config.toml
n_head = 4
head_dim = 128
norm = "layernorm"
positions = "learned"
qk_norm = false
parallel_block = false
init = "normal"
init_std_o = 0.00517
init_std_up = 0.0302
init_std_down = 0.00259
lr_mult_qkv = 0.4
beta1 = 0.9
lr_head = 0.00383
warmup_steps = 363
batch_tokens = [32768, 65536, 98304]
Each number is 128 + 24 x the weight over its row's rms, rounded and kept within 0 to 255. Layers, rows and columns count from 0. Numbers have three digits each. The size before them is the row's rms in percent of the matrix's.

# k: layer 14 attention key, 256x512, rms 0.0258, rows 126-127, columns 0-127
# q: layer 14 attention query, 512x512, rms 0.0259, rows 127,255, columns 0-127
# v: layer 14 attention value, 256x512, rms 0.023, rows 0-5, columns 0-127
# o: layer 14 attention output (transposed), 512x512, rms 0.0319, rows 0-5,128-132, columns 0-127
k126 105:159160120129129121105099125097146098119112115076100124114129174140141146168134115124160117148138163136107116141140123149149146158155108125112131133148087148151160146136105106134124073161108160149108141148130142157116128082071105085160153117120138111121171146107218147102134128115162117078140128135128156098095137175118098085126138152146089178136099161116186120124095156180105089140157
q127 111:121084097146110155133131124146122140136116107077134093135155101155128133153122123114099102127123083160115141145140107149132118133131152086125128146142142132146091091139091184126111155132085139118126118143115128110124086114189135148160145100125133103165098140075131099147132152112127121090187122128109096133108188141129133162123149115113123083151124098145110146128142162129124087142112
q255 102:121158142130125111111129127118105139109096166133138116162119141145109118153110148129109137148157130126130125135095163140157078085117143135089122114086147131164086169129136093153111122154127102147114150083129108072192152129121073116138093135159145175134141115101113082110112138106110132152103152141096127143117105100138096093173136114121156128095132137145145133103136088064158137128118
k127 112:157096134138126119113141171155150149146105131134122148086130114110111145092139128121125124132085096173138161121083151151139100123127130092099122099139103071136153131103092160087102098117139126135120128163121136087147092131192113120177120131128110104103106151097098123150141119132134159110152135133086110127143130086129147193129121134076134105128115129151107156145151120107141165114095
v0 100:164163135099108128113123121086147118164158187180109101156164152129133160104069150105141134121130149124153179154103113150090127106115073128116151178133143146140141094118100138127144124147117096161102128144143114117110137115151107131139128133145101092118159081099120152151169111115111124094139157114110125133128145158159130123161132115115089131155177137141147138120155111104143127141174
o0 103:083126124127162113154136110146112118137114098100164148116124087140085131134160096115115119116127100113120129120179132122144144135129153140127139104118104100121165124133152155109111171116152125103146136176110115172157125130063150179107147132110118156142139123142126129141082121117189123118130104125134138133101142113103155127093111114118161152099126125103125085149096123118100106139127
o128 095:132098131138100149134110112134102123114121125121153147128135154140114117161112115124128100120111120149127151111173116161159132106122153131143131116172139109176106109142160136129130116094092141148137123093145116140121142132102130109086093131122122123107134147122134122078132084111153110184131113148117111092108118089140133066136088164124167132131160143133149095114127148152117134123101
v1 097:162101127102124107156115170149141189150120119167129148130142118091141145136154129108121138146157089119131121103113113105154183162120140118107055173157137129148104124141131096145131165100147148131107111101120134118154140130104109127127136118127115181163102117122092155119136121099132176127102178156110122092101104147133110144147168133129089148156148100127117111138134153147145136086126
o1 099:113121152137116101113146059087084122108113109118150137153123131166080120139110177116124128118099156147126140136150148147060108125128151151155135105114124137097137144122109130087108064151124159143171113167131104113141128166134123127161130143147127121096156148141118114145142165130129132115141134106112118137147117130128104102133116129116125122137129140121120126135076107150135109162117
o129 091:137138148117147114127118126134126128097134117117134078135161145166127094117117131140121151096094135106130156149106112122159155081150100145148174111135107138100134098130092187139126101144082130120121114144139141115101082144181150148077123159154141117160133137155132129136075157126127117135160112104145141170119117140094109137124085124108126100104125113187115141130104159079123124151147
v2 103:050171139179178131130138111167123098133082157140107129140078164136095120098210142141145105111161121180141110136077120161146130112135127159123138124139143140134136135108116130139161104105139096133139129114141134127110120063147155127144150068139122139097150111172116148140123108105144115120172144136150127086120106143082120107103096160117133121155129081129162071126125108145129123111172
o2 112:178145126092083132080130142134096146101161091085104102161151082124165141150089116108134121153090123108117127130161136147124124149115126097128119127097128148109139144121137118138105131169165156112128147116107136106127146156158101145147136152145118096125107116100143111162126161123104123126128114114133112114108149130150108157129148108129116132118132174129127179116147140087121144147107
o130 095:175101152092143118150108111112138100177150130139114156149139115152164125143111095088108155134070116116124121098144091129143116142117125068113110152117123176138143094108137143114108119143141154110146149153139117137072150156124136069123154101117190147142143133104137151141118129171160156158128130125096143155163147123113126124074118158160117171099121132127129142109105156135105148132053
v3 096:100114138104142109122165152133127119141107151101129122161118142122166138118118093111131121121102076163133150122162162150160107118137141097129119117128155130132122147145125131094130099104110127145123107128057137095100114111123118096111123121086124109188137106166125154176118119138130110150108110101135134182103094143124147113139090140143151108112084147132129103129093110141088173117170
o3 094:127131140106088148153121115141125139124117141106120133109142105155151130135131119131155121153144146095130088140117112154143181129117138140112167150143138082121150087118138154174134137147173118132108169117170130134150127132072137150127121150110093137101107139101169126119096151145135066113111132133117160051146154086113128158122157143124151142122154135113135151144123129109143081121157
o131 102:105168137158101153110130121134128087103128100171141146090128126171057131141111110112114124113148140127145147131121083145122113169101114156148137128125090082147127132080164144139133150119136140138180139116152154142143079104043136127132139134149112142120121169127093102106129113150092137102132121178124116117129133117152121184130150075102129134139137111125108162113126129073159123141109
v4 095:122122097165086107134146125136139080120126179113122139151123112170130138131123121177091119108143118124133113149110155111100167132160121107174112087137087175117219140122100099121113175150115176122180138117133129136109124129145143141115132118124116141132135112133129157121157065104151133139124128152177135180098149131089121120130093114087106114134094089163105119142132160132149171141099
o4 094:139132170116152172129117130098097144131133093093125128096151153127140110136111134090130106158139136130142146125109088193161123102130148161133185164138174118147122108146138154114151074096151113156098145153103086140144141157142124115094115143086136093142129164136161153143128165129134139120107157107074117134140123107163160093065162165120163131164179133119126116131143127138151092104149
o132 087:177182133088150165142088089125157133127136139138130137108136131138148107128122127122124145115153079123116161137114072139149111169139104140140121131135169131144073107111144158090162131139100114159142119124118120139146111115077107080126112110129184106163141157133120121109120087118094117118105150107113108114155089149172146121094166122149119099115180090119119132122150144128107130127120
v5 097:101129127142155118151128123149108138151112108127141129160133139129127135106167119129200118112096134103085139109170125159108122142166106100122073090113129116163081124136148132098090109126091122114156100103108139125155124086140116128188162107111126160139154140111118143128089107129130139136118128146118136148103163170131116137152134181098145107116143130125131124155150120139119124118144
o5 103:146148115096111141121102143127126119156137168114134113118107081124141122096106151113099098148162095127137098105102101146164131068111128141115131162128145168108200163129106167175172110154149094117098169112102144119143134154221110114131119115147119112152123129164170119100143115104109088146122124095177129124173119101112153118159159059182171109139109112208106152113125117123139140144128